python train.py --n_layer=16 --norm_place="pre" --tie_embeddings="early" --init="uniform" --init_std_up=0.0258 --beta1=0.95 --schedule="wsd" --decay_shape="linear" --train_tokens=544100000 --dataset="wikipedia_en"
Each number is 500 + 50 x the weight over its row's rms, rounded and kept within 0 to 999. Layers, rows and columns count from 0. Numbers have three digits each. The size before them is the row's rms in percent of the matrix's.

# layer 9 MLP down (transposed), 3584x448, rms 0.0437, rows 1711-1832, columns 280-335
126:506455514472538492572518416496574475508547446545536459493524507528452557460542523535495426556469469545371504624638527504494463516553449397471569471479563546555419459560
113:531486492490498527590571521552508499603562541488466433428596528429494549481555450544489509543529504502427526475473550512448489456505509487488528516467451514488526428553
087:436459522504430524426607469470462407459440416524462404475600514485487465445519518571516493570462459508531500533451549603535547507504420540413561408508458480517541425476
129:519550489435439536391523504567501460464341571430486525517584442579494480544576520574556443483517417492514473481511455462581468510572504474374438480462474383503426588467
093:446443459420420499496452502506539476532549496517448465550422527516441462545521489629474488510450570484399473561521494430508530471474481483473487464518453592557569469574
084:561480519610495649464476504472544481498498455453523538528502493625493467507534547518498566509495479503465656593535555484516405466413499501386562467434460480586528438502
120:442586480475548501433506560554442477500481476591347518566520580442468431470533486490532523410645423445533521459487491452590474495440505464407409481548491486538463504489
140:445500459430606555489502490506445415457516474468475603474496519543535545517589571440508512474479454574508571455536495443552540502508521535534595463503455401519534420547
105:485413465605380399524451518496559504472485510552520425476512446433506464505470432450490577524500535513600521572508476439424444549488465607538477480480566411464436603592
029:518423489526451467476510532442498468506448383368497489500516452529438498589479454473433492494486485429462483533453471522447538529498469543494471451428455441489403495463
057:499458566486450502527477539502470484473572454407460556546601569372493500479436569455488504514448464447424490506492471413475457495528498527475556452481500524586498550421
087:615419460550535437368431477461438478579516469513481496542496487478429499460553475429539444515568525585498487493489538564555415473502490455476445516601554510562493483435
064:562551501474567526456595506492470464514464579571537505447536506464501423440460444462524450539549405531443505539513608426451494517527493540461552613495493434598464529503
087:495506496547443487462521585494487467436482481545502571477492612492533404513441529474578507597490462530393473519648473548444489477536440433593510443527425520517506468420
036:465634490391543505456531469609503533529563433599448549507458486532566495414458542463532601439544509482534505440491413579537483509497498533501512449463475504373525481421
043:536549476410432477491495567524582489437397531512465509552478508580515594507402557445556526526480440525485452529536509440367505507485584521452505552485561542569506509482
125:577500459479524454505504570519483415463556449509578534534515567513502533563511453502546420481389470492461453485466496605492472401474510605526525514529422488531528508523
074:468524484532476501491445423522555499452560501491545513492429474419528482503435571498634451472498437532472520533502521588449461516458452501501508466450568545481599505508
116:506578484516463485515461631536509483473561478506444655527578518433528578521575482441464446523490497431449502468542568531457546479505538551529479512488628459448480536480
082:411539550427459548490636408460520503468425506496490513481442538505448572530538586522463492502565538483480485458492476607477477482488562502475516531411633418494482454542
090:435505463496479476484416470424506437500417421505487519436487446499494497477491539540478512545600465467468489525521574487520484608564519436405484495383459507445553602524
124:397440535486526493503519466443552563503497458428575505422527531553467496454506484593521597508548540522622501493509461437459508511504572483510476494503521508450513447397
058:510495521504419526506465512459544536541480480537468529486406460606526394392500459469456485442508535545451561527539440554500389434403442549473530467476473508470532499438
097:484534432407454501442559513526476468481508515393523547532613583559476457440569492485577477498501615496490468523552533511434523593506444435553543507490565523408493596560
072:380388536506491606465455501483607482484432533508530609461532489581525513470494338452441556615443480491453633553450477486384531567449468440463505517405504427452558484521
027:468519487582470464603561460497619554446458505518477570504546450460396448490494533483463475529471500534497488610515460469485366527465417529521520491432564487556513560493
077:535516446524491526376436477526603537436528510515476432417533493488482516545458597475494526470494488514424546472492501499628519609537546587511390470486555577524517513587
135:569499574523524544513592554488443583574522487587512494513482459497486470569474540507525582515452531454539415426558475516491461487539431434469555471463439497513381611492
032:558450493366466537503510464601489475501544557538556537525537398485393465514565505484456525581525456523549426600488494433528494501516496463467521510441606459444453569535
127:462457461533556510562503434354432436562412400570452501512498476569424514437504468503448423481539483505457480513446487542541561455507545518522468505487513630542521489542
116:537574517534507416492472519575451475577513524546473521487520607515572490556435438457499581508588597405516504520539365576483535466508511516473549512528496504552434552548
095:555526586547502465499507533489421549526450506504469518503449418470467539456501493484455438421499503432548528524575498528485518556473459571456522517460567500488452540533
110:481534514554491433570489497535589525525437526524513558538627531670506507499477505371516399567595429519500513574546547604431534584487520522521532510539505521552518501528
108:463531529479488434453491461480505533531396549475494527429510514552532457510379467539557405452420524492458506475527409488512506506578532467533547567453417478510514597504
107:543474494502611505556486529528465445445490483545496529519443533479598485542453471517517478510441532479496450391481473478384519485505457563491468475553545491410445525495
117:515501520507535510558529479587492527479497538472400497498519410455525477498417499592525476470634512485530487535526420562452501455470592550470439576550455596633486572449
063:534512517498536406505481550512583429510481493420459535529574421461554511508419470473448539565514568492419319537510452513504486576552474555569484521465499487511616574515
138:525442472487491479419499484447532454457498502465475422556528522480430381467394484522566471518505442459459472428545524564523425474470411526651454542394495446450504453462
113:526516528490620560519481531450494582539465537448425476566533517516462500428483492545543525532585489539510454482522447531532481435511457449469432529548440556557391527505
080:519398488561515520499462464442592495462552469630504481433504569508499516468489494522572390595472562518566535459396442500477445497503474521512469570395486366464502517514
114:542511454485476462514482535501546503571498519504434510548529428525534532438474476466485497590623388529567467587539465455501461423463467500459440464502500452609476468542
127:488475511463462553490453553512491506517481446515630468582443599449421499507472459574538516411477440550500524528458420526518545472493470521545594436478502525493510488495
081:452501530388438575500507589568487574500499436543528392474521506434412479469384517465434454492511482504530439573540540504556462493505452491468516449484509539502500509469
117:456538573440592571404439458502437518539526446532579557494533647434480359494491558441504541448519528590510548511581480499497475472594454476529478443494439480427481516517
116:500537480512555539526431553449473603531473472492467501476612479509475528489512518449592433424536475610576539553537580566491529454491491356548384510453452500450463556496
105:552462406466436456463462456572526426531528496553563553471520522451423497523438469470579480469541484573364514553521399525498494516502389477386553531488435617550498520527
046:540427512547458559554558506586539426483622426503552551562523566587538491532480518528504456512473423563448553611425411504450441474434419453500458448550496547493534486421
113:437444402548485473444487446522525522551459519499478480586542466474559510529581448488535521530604487447549455543450526481490486456495497528434425442485499517542371529563
092:549369472517518503436491543433464535493478490533471529582496540495581483487466526480528433431559538449538528538393363470545484519524533512504513392515528521418526514448
112:497505478608459531486547485494513492490437503451574486446463449601464490532444533423540487547470532469557504569563537576533553456465568551530492502557473554530447542502
115:573488506411516460555493464481402625487453408464515422493515460500482460411517430539506586529475578517499478526542491469510500486562448454563564434521508589563538438423
055:505542544542478463516382553652411472610532514538544478569512516469635518572529510535477535507466510464524502435435420545461595532502542545523502540445499416476563450539
107:512450488516579528462434388562515465549489468509429444599410529474479494466475411565508430508516548548576466535451519554472515497452581434466572441417443497544582395448
076:495527564441495477432535494469515548475502481475499448477583590447451495554480521573545509587472409562421485494603504400567581488579593510471441634426579445523513393549
137:517541504545420460536463506480449467467375546511458508522466538610508468478535490494492536625558519387436459457525429545480465492544550464499467457494561386435552533531
056:471528440424556606421589478480568402431469551473453513451444463529531471457451514536531473500447445366423464464483474484482524464499491592535513477514427503401440500521
104:536537551543505449489428481490567486522431533517474531450539575554437493534431521448531413472596514515455456537536493509552507522410517460481519506621522460546485505462
092:537499452439547436550606514467530450464525586451473428521506503585547592443482504439431471532480503421505462444609521425545523516466531459540481493425522550525499430524
063:559532523426548471475542423438545552496462569549498522568510479512491526499502510531430647566567501518465522431526555491459478473410543581542454488579401563491552498562
093:519450523374423496445565585491462422437503560508536608484476414524463488521524454541585416489526405544513557470532554496506465536471444512469535505529510533408475449474
084:519501473409528428466504452513446511623563433508522409535480531497492506483467503525564456531591486467563459505500576532458499478483444506443498514647486450502495493475
128:469509472464510468433455542511488545440566444529474539541508527495486500505494542593495554490415461557468527543484452612528502462546465486501579426400532561493447562481
099:530488489563539452479452451457492503461453460553520458456519483533567550487528510488460516490565439530553531413515515405498445597476507490464469479513502503521442550509
079:498522519556534485504551631527561491551447499570527434438487498524439481412540417469422552516402455505405540530415446500461514453473576484474472573453480410515494527432
115:486475513477428510530577478431453516518405508537496501599333425468577484382445484454545572528497378513428398506469445517524412535496529293491521407548508476479569450559
091:466532543489420419490509497486527489558489577474524577520556520478462484509430588557517553514516517556487520465482489416472470483485541541494545516457382458601544513583
077:501555520468555488472449489630500498466463422437590537536532469462420468483486487492530429516505524515549469522514532578483505535497506536549553591453547631453516438451
103:506472552538541478578517473487412491465439607551554441544540486449414508449493431559566439450604502530504504599540483521503437432530461434577515463421526480461521471464
027:560515467462478526523501446507547535571414541459514536515443508532552559547416399462490471428393474385581529444446470538403525497523637521491417457537495539540452531525
098:486499490584506513406471515578492442491576495513532486492594439446534480455554485468514523382496534498524447535572479522513516589510529577476478576469456434535425478454
137:469518558501528529516480564475504591486435532563488537486525432381460493569533467446529481476492472534546549557510655475441418514582503502528484483474442462441522571527
087:532481519441479563497460541546445572467508551488513502491500562433468581462563508476535626455462467466504516418578520530528603426529483559444478492465399475465525457503
049:494514382521469467401479520449506544492547492545460499520543477528511545480444488561501474506376533471478472497454421542533447435422513516566594587499602549538474591454
095:588447443551517494502547396453479472603502456584481369440530417467521491456534501539558528567515513540566438493501466431496480595576554503491445455589614490520514504558
062:517436513508561513513481448494583460490482536498410530453537507455431470500542461463553479503484498433486523526476467566491594469492452496483432498516506538491471542463
102:496546568457494411507390542475519440504468425537475485516488534440368592527469559487491472482524508449588485550435515530511533430487527530421471523514498502505452537486
103:562406423496396525566464474465521451543519468465501570562458455571447529554452464513526469584481587484461564396502485543514569532517515474499500446567524434571485548451
142:557574500488501463428543498522455471566507491480397447517525568467565439435544537519470462440450424514531525488549537486533557473523411484523495394538518539492554480506
123:481477445545525525609424554513476476515491430512439526496505458524514451522438398397483528505521506574511606530600532503527491474526405529502391491500546475535499465475
132:451447521492580485559470454454542367481531417463526388543447497493524605526566532513435510491543600430528539513513442563562481524553464479542451480488582497489565488511
026:447421483478540527441468611492567464432524558492569476455601540604466519449453633667517550495433493526553548598581505633511491575510476545523525505491447483462431524506
120:568426446542557477430508527551453536534392529494442571518443461440517451564464471590438459456578436435550448519504481527485516480526506514481489558573486445472490499511
094:510434567538440489486506474545345557438470503560568429436535555558488459457461526511490585496489625464520495449537457513511471493494468452546490499486417437478415530595
085:458560484502492495456497560540511537496470530578529488484543493522464501479533477540502450524419545539478587576401492574420524476531502525519576499480443533528511481542
125:504611463397494526514543535438532508548488524567490367568451589516477573600519487542538457528545448427525469495418450482478492433610573500415549452441513509578479503540
128:503518425479468482479463540533506460529478626435555490485610440436517514493494473484547463487551462493452467589463448449533462415527449572443453459487390483558508504615
048:527408522437545513457525536573519506472498508513540533520445558502485550524433580532472567500421463408567549549505567472411452540566420585544505462524450523541482444519
109:458549489502493557441450573432546513535523551459476435522493571575469560531434631432410490581450566505509476435533550498524498466451448476509509486432596461472487476455
068:594477477558516454618489539414545489491507455506419480448410459570528377581573479500517528460587590480420568483463511453495464418513426456518543550519543465496509529543
082:521489434438538548519529541435459529543498553473538494512489415529484580515467514413469549468493426508498472457509529469462506514490527475579474448514493515442559442460
141:412516452476553502513520514444403386498510433625537453419488541496487543472519516558478526484549459504570441520475502471440571407546437471467540492518560524491532403587
102:484516535506421374536480519327423446507499507548508573564539444525384474493423493498518502516538497524539544571509491543525582499471581579557495514501489446547476506447
104:546573549492500510584468594485428582560494490477496538535527584495510506475518618480554483543453436564545532478561473440510479527568456444522584507505438428492467469484
126:532512483514523513511478568494483597523490416547547518523585524503538461453502543435512523410524433496459486539532412434485534458534460521478585446487464494570494479561
113:582453529485476476500460526569485591493395606420488382439484423474515565541518467407511459503618556464461540453549567653455484501560494491517420495488536477529510459567
134:525446465483562456525486382494409475494448540449527573479443459601584441468501517457486544451536490473435613509433508549508464539506484488613585429530506474515519406375
107:537489477488518455559566521589524480608592617500541424507516575530483530455442525522580501471499523506513417439565423543531464491496509521472451449590513505489466501457
128:586482551459422533394460561489448502519573394488463441567548545537511566565544502453437449481528508572463477542470479472661489520517487459463565407501425480453551468544
103:503538454522657500488570489467507449491519546527484508516496619483357586386633477441382449589463473492507594405490534556451509469596482510526534453545565482543473399481
104:490446615474562351374456473535601504550505433510508464521404420513405579447523570518509562542571453496434492515489471456530435617614531465460575513476466521448446447616
053:463539479402499497509549516487455455545521426574416582498553464479485524326502575547422586541454476532419479448425458455560480430461500407622586464506415548462601473472
083:378532530476617500551417473527448603543520463486566501394468586509483517512467556388472553482466543536546467492493489437568513404469496401573461525468452493499513531569
125:479340410448549422471546474497382539571578460380505410499460618511459483526573486515425432483467539525592465510469476493513556536523567423548501511528552593472566586447
076:552542394458555546598436478528418527411446459463465473571461521555513490507443513481465588501541530447491491522503432501438429443557379439572557497561455451552441445504
083:482459439454494514465517499424509529500487406461492500418519501497520498394536439532574520503539466478446453503539500530438566380578519505493532524537545555526516521459
073:435581508487491506466561524543411484522496537411508504525550564526425450473561482482506490531528508496503533532503543544513502483437520565511560490528546473487502476462
078:569424438480493459541561480551448464400462559554506517439470467492546522532447518493508521522523541440438556474429521489526587458592498495496401492567491472531530527610
084:492468480494498438484546551542514516537511529517483542566440511518460476496403421539571527483543553540453470533517576460522524547440561491471567579455524470524544354626
087:516477461452430507520471636438450477448399579618474455487430571506520477567570509536468471502565464486483454449445589558504428512448500463436460430572565544477503552444
133:481569456535598533511597467510448527459584471537463511495555546473563551515499476480527516460491445547465556489484599486572427546494477473547494557443478471516519481552
066:547487460528439388512577525464420516619527493510507494515572434570549410513545542455557532567577452480488480434463491489471566455392529528445474469393500573373475509513
098:533535528486508530496450513503505416460483478463466481471537521437433554547509494598501592528476504487551523436462461582512519495552541480475541541453524496487437440461
100:532469518502552478545532491522536493469471520512415440533454546505585583495454606502538512541463459448425492468493547494534473420537466458514514478482503544490535537499
110:462530418468594497534525381558522563462489465542544511450563454460432408482532470576540533550529478566482483578509490512532514472513506479497556456461510418551496489524
045:524501488484543565516513627457481509494455486586510502598521489463558452474508520453598521543449458496487478479490480557539549519482509520443467489460519526441523456495
128:622506527509470542513465500508482480434502564527435506448582470601473499539496473433625489468512498446492488525528528618503479522527580547522518477472570572490515435445
117:460520483529538415473522451480509501482413484523470468427520480461515558566465466537462501459457587581513524518464479531447492504639500442493401474468449473468514525466
036:519571412472522544535471483481491490472513540522470536397541525575518564533556464551480517484476489571435453430424459606585469541504462520512629493570348485552519560512
120:589476467524477562477439433450531520594534414464584470469514531552498512544402469477457524453548454507500546512535486518444426568561509557474525511506543533488514528456
122:531465386542552559498488504523486445530512502510565459516576560427510516519539527553528500494507486631504591551482559459514515480488425593443563579423536478501517451502
067:450469537487446346426513503456541510527480536475523486462535462526454532540522519526406411478620454421501503532483630437502602429624490562506396501495570593567503538467
089:560510514560489463494461455562499408507599532586522497420539529524515496564542547527480470469550559496543519489470436501502497527551431468529519450522501452451536566500
# layer 9 MLP up, 3584x448, rms 0.0852, rows 1712-1833, columns 280-335
107:439503495544487483525496540461459523555511492577460475501478516453382480544526493487493529526491448541515495404521572499458431441511534542494451465518475414483590505516
094:516518546474487530426521543480517528516480502526494428388528454561456500588489529508502487535556468520513470512484582460532546489448538467434511512389540450544518511471
125:491440493521501455499537453499408524505483500443549497464437461554513411600427532519543488451447476476566570479518471473537596463433587643526564581489550456389497509456
090:490551569512582481489561514498591529476520564536402491559481493444478513575526501593506526510457593482418491553523463494464541528518470443509438493473502566562565466537
086:420532471548549543513552517549394456504491514498488440494460429467473514412592504481468492480495428504481520464541474520470443474495522502518486444519498553458543493414
098:470555439528545511559604439463548461434534445489450478455487476529392479457553422516477540480497433545531546452530410458450517441600469494413510468488443504652554500528
128:435424419466471526422478471525576525380553505497458543473455586463454476344482469434480539462523534484462611558495539472473541556518474465606433499431510427516469547496
110:512437464523522568426507473524537576478515570510451407515539447467441429630451513457491432591486477505524540461488485447507509545470423593505454520555534501496465587516
032:547483535539464531442467543575534477488493396479398470629491577546418455590451429523464529539450537512406575460456478483448616471490546447528505487381516516451456484485
059:473402508488500544507498551439479441497626370470548523587448557410554465482503580518518568532477499534576518516487482410502515535511523533431590440520505524562583549390
077:518547511471503458474639467480459464521511443559525519507485479492498492521471501443511428514527424522551464569463515486557527487348472539424552465465469500474500512481
068:490460510445465517470556484484507560405580578515488474491474405578535577499540444518410516497512538386478454504430481422460571545511467366550434514585522623467481467422
091:431509429527537476466511511404415534516410603565537445442538518461518459487506599490516456424448483576458462603508513476477531504394554474484459431556353448535538464456
036:501537454519430505575460463524458535390504450600485563512548531504521483524468504461426534525497511557407480584530412568479512494525447446464508514499432577517514460471
049:483436472482517579503480446508561484435478426488550452506515512495558581534456490480525504491414515527546460541464467494451509460528638457455505538496523504465463455512
126:552395469495493460476531471492487485520576552462566465406522489494489540543479458574464417533497557496477530452430455496427492470432558519362578493548468464498507562464
079:496517573558521438474421492515497462476489553519523563405436536457547453463518586505481536517400455504537491515478470505468420538495530516471532553460429460502576506549
100:452531468452535429494474527457438438494528510497479615472446473430552587510445493462447543529521536452499466466435465401482587427541548527495494533581537434466538490434
089:492490440529507616522515513428505511534547568516408530520519456469437612454558428448480451562483530438493490472523451521497463528514534468544489401421499536384432474577
095:559509524525512532545407538518548481525456486583499579495551521507409462586545451540515489539512497426451475520534492498570529516438481429497499553444459553496510523485
136:454386450474471554497462541368599569520577448472518514509523499521413487473526459608497489547450483542475400473562457430522510441528569494486549555467401465460442502504
057:526492542621519530505484507537573532535577508541388454530560489561564484473475472491506505502581518546478519492507507451487520530445462542435506560548530477533545528605
099:490408429485504481502518526510440434439485496466486470433604464507461414513524476557539587529475450459431546539512498416515561458542557543486453486415515485512549523471
075:463544552556464532478512451444577475417478443477574465559533544498474555483546642466555439547513476563523446456443539478493508493550424504532481435602534562530514446457
028:427389529443393564481507514510464570495529572435589518490450456498531563472554533505557559486511527415455495566498490569530474455523436544551470564518415483470487485504
072:410476462443502555440514535570463465542493500514509624566558494570526438447486465506536480471508535462550546470513485525551413579501510447558431556493451446469486561483
132:447433583472495484444500519476453589520479497539599506429371466518524530569450445555502595498453572493516426519466533551427548537578556527425543480544431606506521633548
031:500481505531482517531506473606528524480518587557519542511552480471514365536489515548455507567542500426519474586594522481465460433455491460503548454535632485395434537529
122:428449385566478595498401415476457420490505430488525560487457489499463506384503537428510515529537519537471501345474524505518555550500468473444469539605528555511514472592
116:458494577501568519365413512488486542492481498496525495441379582437528538536526584469512578441496616412568500634615490569478498515508554460528451527562516533486518477526
098:482544491522564535440485427536472517506605543436510475425515451480494513485606549411487495502590472491550484451391527472484446493479484623376490471570463490465452506526
111:516472495581438467540461526537591469512469491470500510487610514541587501455473444467462396578509416485506475464452588493482582588452530449462455503475598441561485552495
106:443558456586493493511548512514503527456504502467516495486459556509506546482480542417567512549371463416445564540512485478494562479562547548466599515547494469427477506556
118:528511544506574593528455547513560552434422511471467597584461544561479487582450563505432488498610558428551624449476495468459452514495512566524414446480544533592561489486
113:482444566524483551482502484441537510428526490489524455439441462455545404464466521487362531442585496454500476493490508543469529444414476555522500493543503576617445543478
068:535537554485525530583473456559522410418488500339555516476581434552449498475413498597500559503479523546495475560483503453482443477499478493505496423560474475487593447469
130:552598475525472505448491497475514527393504433529468506525469451563514523446491503480449466587505453479569577570500447506565507472560495521489445530519521473479463531559
115:388486494563580519556542517349488567437479542392419492440515487472420562473537601496470492558543493513474396561530425475457527501492485466424521489517503409545528477457
077:447495457530494429421489460555462436463509480588358508462492489480524570409476524523475455594453586532606564472434481456356525570520594573468432482538576460504588468559
118:505442589476528478481496544498545547511463525481497441501572416447515501429536470424422453468508485551514525580467545493548446468486504426529560486357531433602454447496
121:594496495449541421428561494543512408467478504358548430479473497483496554467488521435511438580503439459548441561428446492463397512589544504529577376602472529500457485470
080:531443509452482526495407539529394477486554498570479490455525436539505497471438533501489502622363520505501433530503432615577527520491482550523417412390564548498621526407
119:510542521370529555373506469428510426422409459607499533567599554512510498518477504475472518452439576452557566536524540446503541489552569370505398522498455430491600465481
121:454520537533567510529405516495511509469432510507543538505541581511517470411520517525520545570511472574458422564451441511415510481477535472502511444620439552468481448416
104:482514461376549526517496472535460529522540508485542656504557425472444470458504473400478478473486522438507491583479551489507573496566500517412610506547512550530524482505
045:484484449478447547387440419605528514471575544383470481479459520495476521512385475516537509414511515532471575451511566485482458502566554546545546536581454493480402531496
116:518476518572469553424506487579551509465504518519505448490455501545430471468524478505505537537579461477537445434518534552441492513478404506474434434546513543493486495567
083:462468486515430507551514526557450548486500483544386516540515500552491441573495468442420551534515523498514493544463442426528572548501570475549536455505597557455418482512
113:423498485562500508484555472429505452627438525511511480483524533588398448591544512482503482512479504508550538518512479527471521452476616508477475536502528520536559392552
100:459524554613526474499362491456494624433419500531517580433513475556536462570477465554492575477462492451488590509533510477503512444495552468479552470430506562472499477517
055:472504495556534518578433472518539596520452506535532443514444579501623486502629526525496548485456500461510478488459439503481557575568526484479550579495484461492528458501
106:474478467436578516387468492570484465557500422562357499569445535502472474407441534382492514574494493448477426477518594533537566527431549426454545435500495476522600529507
081:425546531469493504511533450449565554470565493455491526521569449577460496507576577597455501487508500498406531504481580474535459495494430567446467454472503497475498516560
128:495564501548535451517506527554492443527411533444511565426470469616432489618553476482600548496495449481492473430514535523466427455537496441537487496504497445438556531438
060:553513425493605512572526577471500466486493483511548596440594508473452403500484555582440479520512446540451533475586497563500541512543530470449428431448509552496497444557
109:417466455576526535546496540432507557521522428438495520513440540582564471417463458520494519500542612583483440519486451491464615491456603468517581555579524511446508510540
094:563547496507515496505466420600520476569501542425480490397455515553502472540499507511502537573467430499440507397538511442479562575447561547450548462380546573564539525547
070:453476491511523479436528584388480506507495543420521564452570503503542522468497483571536462417449419585603603494474525455505492484507501482447476535612586457510512510530
086:452483488471432502549537427490452453517483474461484533425518591450532553517523459427525442564508459454452475500525469544416465536463424534499530500487495393521501474512
085:510464545388556487547429478452457380572499543478497380619428525468482528526580513435471444551536407464492431524439398493556526448461481598439432499504527448505505530478
114:506552548392550423543518570498469468490553458498457501467452498505564516508428495462486540522516552525453428445590378447462543610442445530537509546578467517537468389548
101:522551624572531519534487525470496523475534482544502542460455464521483451509572563538507398420502443520497560388522452454533524552472509573410509524519449468568541510436
080:452509427537489529527545465470497470381470381447427528515388615599499489531531562528528377586444494565510447478426532447510548562495418494519560458512516515558443513562
113:502460457533426561533646456462489481462573436577564476463510450465529504484491586512540515478434459485483474478493482471498351660527507542557547536617568503489553557493
094:482482499504454540575475539470550498499488546477500523506572553529487501492540520495433539469472518495510496462456365395554582447411573527518503650471405438570551520525
076:459510507454394650495420484478494522411500428507480489571527472465468481503542477567530549473429438486570476492471569486570533527475514449502494553460484514522496447438
101:536465552467475546557527468552519515418459532528520551448618512425502499501567434488546474462556529479461434484498506464487501409548385518600454354513495540540480472547
030:461482459582426480494550503416523535509473435494630484479521463530464459430470524505490466524467443531527546412454489539427523448464551482549481570517478478497491535509
097:459577521536605376488505486491431405501529496527569528463513543526549532580549455495412519439476455462482530480499498472428523512522511449445478496573527538509526398492
121:422518556474454617476523536526584492474616617507471502536437514523519422557497447463474436443514464529426393455590544516559474429476558470550539486510537497426522556566
094:571487456400517492486492532582423411431477492536618503613541504506520636531427424454425475463522519422506519529514493483516403550470568438482535569515480459376570430553
053:525466547532566557475540533408578493543589454534407600419618424468499562476499492450522459388486480494458470555496516469556517564597508524524477480484542508581441525485
094:408541509490543401430458480465485424499558533524512354505527506440564594428596548414506594470525490525466483540505427439479504423456547517482532520550554526514576606475
063:427453519475559514479563466463552488456525513479538560416505486421464496554512429479534522513551494473469429556497473500377568419436523442572482555511485537556492517527
103:442441478437474474537442489364543485534511456501489564449555564403426674679515527521444456510522447438625516550481502490497513489472556506421470474505452518415385487434
104:560459499551399482536450471390527453464614477534447537491458506633488499590541459469491552488494550451416555443541563449566626467478548491427452498519470458563596505427
143:432528549527567457489473495493488584524563454442622406529395567475575447437474540397507500541548533538608458535638487472407492505524527459521568526491466400564508530513
126:532494455555555464552475457552512536495441449505479502459528495521467483490521390466461547502509491547503511442551530504439566496482483528566445502528571472471598470546
136:523472503455516531489550398448525367419498465466497468512525522370555607529539564496475558528478527429393566564549573445471476476524526500463460464475571529550518507557
028:479394497499594457539481466549494422475383460451492465485551406574486459529577502485461534439436437565520489556528500492628523462495507523461589441387517556572520520438
127:632391520550475386421519493407472452466442494438553535575474501453432459523525474542464499498543531388484534427564608487537532404503498521520510537542445466533444528440
100:442466561464512518506537541471267518560486461503565469445487422513449467428514485537519540484428510542561492529552467514527505559499527417550523453490493602550465598572
092:495550525382498472436458563531520563581546456529457486452463482447565500559505452516514458512615477417511547483535633477609492582461501508474577579436499514446484561561
122:460521447484505548490491553572521515436575555446555500484460457475496432520522536481581467454479452514564357489542550433485517432540501505524486477538481507491512460401
120:417475533473408511493440554484543497490509431559507591547460442574564552479516542473436505453566434494503469488568604573535512506498591510586474447493476574538490540575
054:496446513517425459568494527579503551407462461501483520499439511496557584506490481445596441458455510521499438499606427480522480465554450539569542480591435501476493526562
117:498522465467533465491484492486604425514425522503548488472501501528541502441408568547438522496402461522506545403577592536533434475491505400436561486513485528468439597499
066:478480577523452412417430476498534482406503509558428577517368558547559565490531446495537567516510409497502501455588497542542519469481481472400489571513520427485459426479
084:467532405485561586470494379405572503428452457465464473479484476480455485503384525517478572502526426504455508512518534446512492492581428463516585506508506623496486465446
152:482473502634481381498471476531417436547430432508480489512524512486521497552372510459471429503599527535583538465481532517486502628460480479551473545555512526507499412519
108:549518531451463495513493538431478413492378417440484462500462438548492459562551440521504489563458526485436546603511469501527520567489512538408452485506520441452504436441
111:502607571525501461479488550485479598533491484477469510465492532561588552487602455512499580588470527507518540607495539513460444526498512590463518433504470496500416522517
129:588468415544534568495473514530515426424409517520603524571529509490428523490422503483443466498520609536543590415517491518476508555485555489515416531507473455495460534598
115:578467490544518580500476538510487542546368603434426455534425442543481566488547473484493435491507506444552414436475479514493594447522476474471452413440493490522503419479
134:430476452469482426428473461434443491452439601516462493492511416570468453490435554531469521524474460448549520493553430478486546531518544474472499461498497505527406572441
109:547558426537492415516524524539628519520544468505553458461511617548411486415504534511543555405485410494486534378516515471469619487514567491453478508574549496558451530425
117:548461488484529511511469491523559588551598497400551521427516485494511332527391544441508516521558441556593510548501485446560467525493447525439461447485530485542596449485
106:483494436532506464531470448471523452505509463446483549456518513568548550477518438370447520539513485486485551475687555468456522507568481560577570433530450482463551498521
102:551549528550487602477504597536460567430509466401551449535556467558525489543460587520469550467490472414582531586492513523541564527478492457456467489507488463496461493469
054:553422520409527416435438467504469508528576560487511635516444472559435508436550496476395537425479451451518537558423507522505435544489518466510552477522479526441493468527
081:587456475509495378447475545433569395556499495513481524465430525520504529502556570551493491497571504504455542453541500533464466626481518526417534565499619423544453513495
124:558494475505512452534543478468452455572443497356486491468506449489545531544446457473411457457401538518581403555463592485458516515519548520466515528520499443451553531409
074:536499480428551501488466532550456480443577522481443504506384499534554536535521459482531556487472449474486483443462534461419518486495492497556547490466424506422482436522
084:409495460463449505488463468495532525503458492416442480461560483506524459426435500463528482483419475447427536470487585484436537489552472547456495547555524583495542459541
074:505564449419543525493510485536529476518557580463511508379527420448491536514613500477532539431511533512518510471535532551501508473514475462501586591429545555531460419526
083:512460521462516502458543518547529448493430526549541479516559487438490541495376438521432610434544536391485648545526490548515559559521589539524465584476515499431423547521
090:519522520570444554498463461495534463503512507493526558494437486492463500542444487559568500472368603474514502522508505530583560507423499505526464393618512414481502565479
083:449496541498486463491497524532546504479508455492420428537467462581608486479548571535455478477407494499468424476487586442449504470474464567525423425497482610507551596452
144:425488496562564509563510596512433609511523390561551403487521521608515432543459579435553475502460490534549561523570513528513517530512473529504441553466434477634544521502
070:461410482548454419496503610457505456480453453450486418431523458583459505560448496437562568547613535463412442442426522432467613499528500553372498611426484499456440494512
099:563381531581534519505414523519432476507456458401478469464537396507446581442439508697466513563451460501491463576431523519501585521504480534480485463456444508508564454492
103:445432525508559534524501441650547504538471509488487574451450500538534548576494454519511560541494554529487482525465533563527555533557534417475544417433532524467502582501
116:534561523576612465544503525423459480462462523515476501508453441493499507580551439512488443420445524409410478578453515423503547465484661483526473488394456467543499429575
045:559537438527525501558570575539497459501468536570537495453567577502492557503631541458590523533422506528402482500526541549538584512534473492452386562501528564460536436470
115:583487465449559418582421584562491478546502487509465470482501558456451542536423500490482474492545567490455497407486461497460459538402524512439496489534510422434552483522
122:513524446597515442447472520529533460480549514539470501427461547419483457566531504537568594378426450497500580576542449516570460477456530558469534527487444411534578500602
038:487453478521477614480577487509533565507504452509439486522457503483549477495471482408478451480524457506502504481490491485433418432478475483510428492484486594566564467420
123:558564512486566566485468440502546474491436531506475613505470526511444489539499511520443493457455470446493441517499543538484515525475527587437553525497622508480520479463
137:527566632456540523527454524521405465470523577496409435478628531536571524394549448421545446483469500523527634553491537533501497362457487492522576491462452510453552523518
072:453476553498523589567491439381564484440363439506426556417509591493510462537509523528487585553428480486512636451480490567569481525405523476401451455539511469557495471552
094:549524523460480488486364482530552518545514503484535496435448503483413522452584513518460645554474529552408502479514449497600579556562437538529445544379525496512429550499
150:509479429532556433473464458557463489489471456492453502574556486419491432506522432435461464496529508497484514515458551494502425411496509541477428581502414489424557608491